config = dict(
    head_dim=64,
    d_mlp=896,
    vocab_size=4096,
    norm='layernorm',
    norm_place='pre',
    positions='rope',
    attn_scale=0.125,
    tie_embeddings=False,
    lr=0.0122,
    lr_head=0.0139,
    dataset='wikipedia_en',
)
Each number is 128 + 24 x the weight over its row's rms, rounded and kept within 0 to 255. Layers, rows and columns count from 0. Numbers have three digits each. The size before them is the row's rms in percent of the matrix's.

# down: layer 5 MLP down (transposed), 896x224, rms 0.0633, rows 841-895, columns 112-167
# up: layer 5 MLP up, 896x224, rms 0.0632, rows 842-895, columns 112-167
down841 106:111101121113122179149120129164128110162137150088140157124098095148129101100196106106132114117084124136117116100101119128128129140153123140123170152132097109096154153157
up842 102:134104135085154124156147141094141118179146128126095154111112110144119105137111154181139091127158150110119130110134146173129060114090160129128116152097123144133120135123
down842 098:125084117145121186156134134138146130149087148138158116133120130159129103119159110133125121128157107097128125135159117117125074146115120131149091070144122132150147108130
up843 105:128139162137120150180145135132117146106135095132157184162140136081087146099131108119149155147156129127134109072139096135136071138114095138153114120164186144098152088122
down843 098:127129116157155139084117160139094106147111146132128160108167114157119110088147117141109128135154105149093109105103158138134156115137107131151127139135115136179122105112
up844 103:133119134121141153115187101163124143133135135087094099116107155107159113138136132140120168135100151138109144078110121138123127158129064122121143142101136168125112110080
down844 101:142103149143138106164113150113121107149108115138133145112140174142118145066161124112175127132145133143136102140128139089118104101108126156139172156102123140119153141148
up845 091:124080127133119115109104123089111125097116112154132096123105123154129113126123117120130093156137112095132095142111175103111162128169108167135098140130148131129131157119
down845 089:141154140136151145139125110169085121134163127080099136128142143121144121121144109158118139136139117151164150117128142149124128147124132110122170087171146161122128129112
up846 096:134113116113121108119116118136197101146098135094127091109123164095124091138174109125169161129109123075182119153096105125132101116137128168113157131110124154126111109150
down846 101:160110124097152121141098080082132135100137124117173140142128098050130146141121137121107099089132147152141142100146139128130154139122157180134132110115100143115141158166
up847 081:124165154149100132144145130084190187141132138120090116128139158077119145127132125146160123140133112128168147119093104144106129153133129128113093144086132146142122137136
down847 098:124116108132129073141130133108147096117145098113116104166143128097107121140169132148107128145105132131069121109121130098150165130096157141165129088111137104142150194138
up848 095:137134184117138111165130150140194146118131147106169097077085128138115165117129178141123107125099175101088115123138137079121099135140154156115126130131168106137165119116
down848 095:096137090121066134136094140095116110141123137158119126164139107102166122119112125164178135139099153128129158122102118086131139141159118099133121085116092120125139160163
up849 087:165117128111103146134203148147152139112180151110106127141139113090097114153097137108114133123127132113140122103122108139134154162140115102092143133136158111181169145127
down849 085:128126137141125170100075138069122101135077081138154103094127133131138148131123130142117188147146101119078146145118097128131124103091157177186098154130123155116132124123
up850 102:164131099132109141087144163128121145110075125109133128114127124111103082113089163125084130076074122151136118126122150102116119150110115182157130109129145128128094143094
down850 105:106122073121132075123114153162128135118148150107106115134121089131124111135115165093117105125131119158135121116163130151093113168147131098136132185125122084131138124134
up851 098:131138141112141152115161074145119145151137128115119141104123126126120113137127141095153125111193132113135143138129114090152097148144110114088134163141108123128126138104
down851 094:141143062133066150137108119135146170122127148144132153132135092086102137104085084123146100167162119114121138115078095093112112125108161153160134155123119094111141144121
up852 106:104082159123131174128158126175119149121158128110134129070125086119083138112099155141132151162086106152084148128102112132157123143138131150116103168140070165101141101122
down852 108:132077128148109086151145083136119104090135150111101090109145113152086129121104162111154128116121117137134157123159135180108096101136114143109116134144183113146107105103
up853 102:084108114139124141156183163169158092077147143097116154160147137151101109157102133134149137128156119122129142092132103138099134130121145128089110097092156136125109160117
down853 107:136134115096124096133125133128107093056152139174157199132167172138167123115148127149119133120121175138121118159108105114145118101137100133144152112148117102112114077162
up854 100:126133145153141127132130139096146172134145140122127117106143118088143099148126108145144114105162125145111155114117151145131135145160088130118111090147157107081107138133
down854 107:143123132123157107126156123136206162115123139114171097167143117086115132124164136077107123112142119156096082115137137112133127118108111161104083110159119135125131167101
up855 104:124125165103110170102089102106121121107120103129144126149140126150082080155147140154144117114172116122110157135140125100111169143112109132151139101189128134117135154075
down855 100:073103119140087134122086097136147093116089155120138147126101139138135151146117168107118112117112128095095098113150112151135128127124094171159102165133083154122135114118
up856 101:132080149149115116129145136113101145105191131145122130110109152133175120123122141132180132111123154139114117105172098131136132148122072165146105166143125137139098144138
down856 108:163147161188165097125120093116170149101138125136144111108116113100092116139096182139151138115140128116153109168127106150104102116106124112163120152136113115164139121112
up857 096:133149171103146173147153142141114141167143111146148164152094128121138139138117104153131114111163153120123121125127123116093122130134117176140108129123131129136145125090
down857 101:098138135143150089152122100137115146098142117138103146117105119122125116166145137077112092141118110152145152120157112119111085128104119137150097149131152127072101112139
up858 097:145093131089145134141102141119174127123140123110140108148146158144110101120148083183102131132130161139164122157081128111118102148131131067105108135174115120142130171143
down858 097:121185095121149157131105148148127121165142121151136128144116128105134125138092112078143103121112118105100133110181126124141162109103118149104176147157123125153127095076
up859 101:111109150163173129085158146125115107133108161135116079129125109122169169137124088161076129140134152125130138114144125159130172165197137133087069181099181144168153117159
down859 100:106148149146105093130132109071141148177141119109104130156114114132099140133153159100106134125152083159132118133082166123129115093128152104098130098146109117100147110130
up860 084:094097110120123100128106120092104179116141128127135180172173120144125127126159130146120120147108096163096109115140117131123108061099091176146116153108149103114119134174
down860 084:112157124106214149132168138125152139137148134112166127107078135158163142118138121174169165090113153144108159145130168152144122192125152134132115130178104117130125115101
up861 106:100202116125144092126145147156160149094153133160146095098133144127125160108132158116111095086123120094136146129123093120109112161108135096145109143113115120084105137139
down861 099:149116110139150147099137153147119107106146138135132154110129136169153117127128178134183104109140135124130098137134126100142116165109073138146150147102114132141137130151
up862 101:106159096111138113102182109167116141090119156140155126168114084127134116132112156097169150160096120104112139111139138128101142103122151131127146140175119106160140121116
down862 096:154152155154118140142081137082086148120072146158143158128154140107154139115117101156117112144116126155114159157121147131120155176124151102131157122141163114104124164104
up863 104:121128154130117116165121147122157140122121148136108117149088114132143141089105168136096105094102125148114077093129138138108123151085125131131129151106139126105165150122
down863 116:130144140136147159125099133106179087150120108087109147152124159102149111194148121117104138126138162145084095138121135103178144142061149122110143137154137142131143143147
up864 107:170152161119125099128151128113119110095125131129099124124113123124110132133155107171147160145133121146089168127128111135156129122099155116121124130113134138114140150150
down864 107:148126088164131137134109167116099094108117103125149113093123131152132106116115101142130143191175127079174110093071138177114156142154104114120155130184124115157155127183
up865 100:112108147117145114123150108086137110128123134173079132142068128144077135172099142139156134142146147184111120103138091119145138122135117112151073127105104145154101116121
down865 096:099142136144116162149101103142116092131127102138125073101092130100176158124127128166132127093079102123101110108146137154147130143148158121114085131128113126134108111098
up866 082:151077166125153110133105118154138134101148099140103120126139113145094122134155125133183088111108124084105147132169119115133146117141145156125141129134124123187125140112
down866 087:086158111156156134136125144162123096157171172143142130097109153110151165109134114162132179132165126108048137131132116111124090176164149149118118120131110135136070133145
up867 090:138147129141145105156082124137182127144073174123154153160125134155145119113128154158089137136109107124118119099138111070138132146112141130145113133116131099188114109109
down867 088:146118160155145105149139149158126133092137108108090129096116153106124131185101118147124094118117122153101162138163145125142122175097129110103153155164142150112126121146
up868 100:146139196106141110112103177110159170138127088112122147129136119122100139134137140146110138132115160111100158121153169139110163119091116094108143159157148154116130147172
down868 091:096082125160110141138132086153103103092131151145144131172152158162123134131109149111121109163119129089162096165157151117136077125155152173146146103112124105142119113097
up869 096:118173121141142142160129158113137095148124117116149125116144073128087143150163104128128161117107146129133137134125157086161148123100156096134128103144187159129144129120
down869 097:077128114090170132106160147152112150132125122104155081070158126129061155085171126100100164098111114119105080106132116131123103091109150135121073130124117169142136122125
up870 106:116169114099129134111137175134144126114101150138108137109125123150152108126167180137117100122121108135147133142143080136127088100109119150176147155113184091135117180124
down870 107:116079127092113111131120127167125129109117140144108136147117092143119117110157150139129101166105087124064094129128081101138136129142124137139113120132135128117089107108
up871 100:145151146129115151099117163111106120113132107068126117140122148160108194165151157103099137121087144127091126096165128099144092113121121203163123113122132131102128087104
down871 096:138131111128095118121163139088095170137156132164095151167097076110164125124118118122134156139142113122140114146124139132121116127150119163125102137133161138123133128144
up872 095:145099130147123145177140102133104132152110102164141096081148159100128114134144134124129164196152129101122134111137117108104142137139179132103117085122122139130111112103
down872 101:111145137135163132130116141170139164123088129112081143124159147127119149132170153128133107153135106123134104126130100128137140135138138165114133133166124114165139131128
up873 102:109105130110116117140126164105150156157124171127115170122090132098118116126132098138135137093132134124080160097134071156115148079111143151111108137134150089131131116121
down873 108:133172140129161098140113142132099154085124087086150116111096137100128102118137099129144143102184162133130160087126097118112142137113106132097098124121165152159133176150
up874 097:105132163146149145140139128128083109137104080106124143136157120101108145144157171123123173115106131135069078155143118099079143106131134145107121103149118138102103134101
down874 099:130093099132103105140167109066112103142087110108167108131156146129126169140149103135146069122124170089155123144110129132105120128155147101155117116082123141137149126092
up875 105:129133108112168114150104135116169136114111114130104093106177144137141161142138103142129104110124139118146126102104143126094121129114121118147109145136166089130124104159
down875 106:120142114138120096148129156134127109125096101079129143119132132109162111127175097133124130139182151143141107104118142105070142118139146131132162127146171134130155123164
up876 105:173113164123091104147158129133112105156152123146151079113141147135146141120133089177143129133091122110119141119115120133146119111163105080173145138136142141128108116161
down876 098:119159123127142123150075154132095125111131166106107147155135136131127095111118141141152138075130129149142131107175094094097115143117188135141141100185146134135138116144
up877 081:137147144094137140118184156078168170169159141129116121114143134142145152104096144178169140096173126142117164163104141138157122160152126127112128096124122158135160141133
down877 079:119121097156137147151095093147077098101096144129106122132119146089126134138163112104099121127144120125119131084149129118115140101153156161133129155105142116117146136134
up878 096:115142136074095147166110149146155138118145122097104169117118162141083171146097122154122102146123143107157101109124121105141116138089114109072109126109107141118129116048
down878 104:097135142164097146148129128121147123127121126145128159157126115092099132140102102192127151138161141154131123131109122160148148092149137137116116130155136114188147107080
up879 103:125076127145094170108172111118130119132159148142142137127106153121114137119096180138124122136152146175127090142138140116098099109140116157097135118144142134162113157157
down879 108:088156142121141147115116126070116122144101150109084136110131165135098111119121151151135100111083130117090159129131133167123114079131134158104101113111119164076127169119
up880 103:108143117134126120109135117092112146128090106085107107128139141113131116143134091123134138154127122099091126121112146118109098136153170132116084169126135108172124136147
down880 094:143120120095139126158130097142159115099121111106103138139079109161177159151140120089134163183150135088164162134112135127121133098118141140073127062148095144091108133131
up881 091:111121139110164107121152163146116117120141104137147111118109134133110131106115112114139117114120115111095153147110153072169125145117159123105150142125133099119129167125
down881 093:162171118142153081119119104091132094142111145113144153118147125123144123150145136120156163181108113117105156066173092159127145142140130126104119114188121147150141118183
up882 094:098101138121124131092140093146097157094117081131147110165112144113105121134110120143155135104125133114149101091134171123149115093153121125102123128149162172097105134118
down882 087:094152133100119124119100106139137123142120101122095111117120167154136148109137129138120106169154150174127157125123100152132118129141136127122126144134129109108166096134
up883 104:080127082126119110124163129130154161124109124150142116129119136104110151127166103145105201074135150127098137104174105118144150143149132113116121154177132090124100108155
down883 104:122113155122136117136102111137081138066058127096106127109120091124148128108124146169165109135112111119153143089131107139101113147157139094122110089119145105140159189119
up884 105:150149117102132129163136142113107113176177145101135138134145165131161090095167103138182099112124170108122145154142082092137098130138157091138120098125111142122147098133
down884 112:137157118125128076128089087121115107146116115145144132109128154142126106111150193116224123102094140114175155131158121097131134113125152107138153098138144125184131147153
up885 097:118083080145127146115129132132155118143136151156162113147129158133112142139166136082141114160110180143083132112130139118108124155109102124155106129111092153102108160146
down885 094:145138166138159143153166122124132069133088114082129153182116126137085133153108093151127147110161130089146177129113112133109121102130135093126107143115126081112122145119
up886 098:140180108130142093114156163133141134126097173129111075130178162166130145143148136109151116164147095123161149115125105101108115117107159128111096125129109107090111126131
down886 101:135155110129168143099164143142130093085157144128127091136126090129109128139139169132130157150133139113114149117129157050161152135157117152122109124093115096147146121171
up887 105:138117118127172132108110166141109113160126113117142125110141110108160153113181165191187154136105201134126137099156099139097094136177114114158144120133136090127133135110
down887 097:112129144108145146117170134169128122082153121092144117100123128121111154106083164145179126110147107123199117125124116141124145123106133115145129110140108148120138122123
up888 095:124146109105159133166130073116119126148118092111133133096151114143178128101138107140141130115098102102142126129133171128147160136167116099137176124122127078126131112115
down888 092:137088129177122161148147108143139154091133111135142096151176102086114149137158124157122173142125129118136113153131138159138169142124122123109144106127110172090104175090
up889 100:103151144112128164129148103130125118143120142090101137095133173138173127148155138120137119104148114121113185101127106129079174117107160078139123077105124115126117143097
down889 097:144133097081147045167163124101117145109110133106103134122111139167127099133133144083147115125075144128124159107131153102135141111095156165145125149126144119112130133150
up890 101:127160126111179156092122133123111093155114098107123103141113118124119151143135114119106116132147151155156116125136110096146168143167130123139147100139138123166065130137
down890 106:090163108123126144160086075119152140105125129143130152146149104164080109110115135114081089106112168145160083120157114132125174092142146132115123118116134142144115129161
up891 108:114144116137149111143123169084157120124145151104107095178152140107084089139199108150159126100116148146126151159114122119142173101129153177122106116124146150075095142108
down891 106:097118153109136142139132157123102110121133142133139112157129089109105159118158110160177094121166114117109131115163112104130118137167131097085093127171143142153128107135
up892 097:073106153184177123132158140155149144121136124161154170113115137099102134115146084129153140169128135178122112133117113180150119186117112145111164115119155123103175094129
down892 105:147142146165178157122192135138143133116120122115113136108146125147105133069139135114120102143118123169131172114158127139147159159123103102150153130146131099120092104113
up893 102:146148137119161137100146127097126108137112100093146154130134133104117127118092123141099113160143147088070139102162142130133126109128103112112090120154113116115130150085
down893 106:135106086142118146148135100145147095131108130170098144167144112091152149091119178137156184106151108115100112129109107152130137138065127137130127163110122106125149147157
up894 100:110089101126155157095159119117140128113110156113170133126144169117134104140129129100118121117164160138109117165126135090134144142112102119113134143158139140152159130128
down894 106:149143114115121128137157086182151153086129150105084127146084135108124127100140113132125126112113131141089133128132145136132162145149069102109133138117156135123157096146
up895 104:122141129115088086126123099134156127115163139138133106115131187139115159132114120116101134125131134106155107139119150143103071158089127148122126119123178138094145130124
down895 103:136124135145156101113103116184163089102130145126078098149138131156080100123126151070128158115162150138110119118132120099135125134168160109156113132115161128142135146127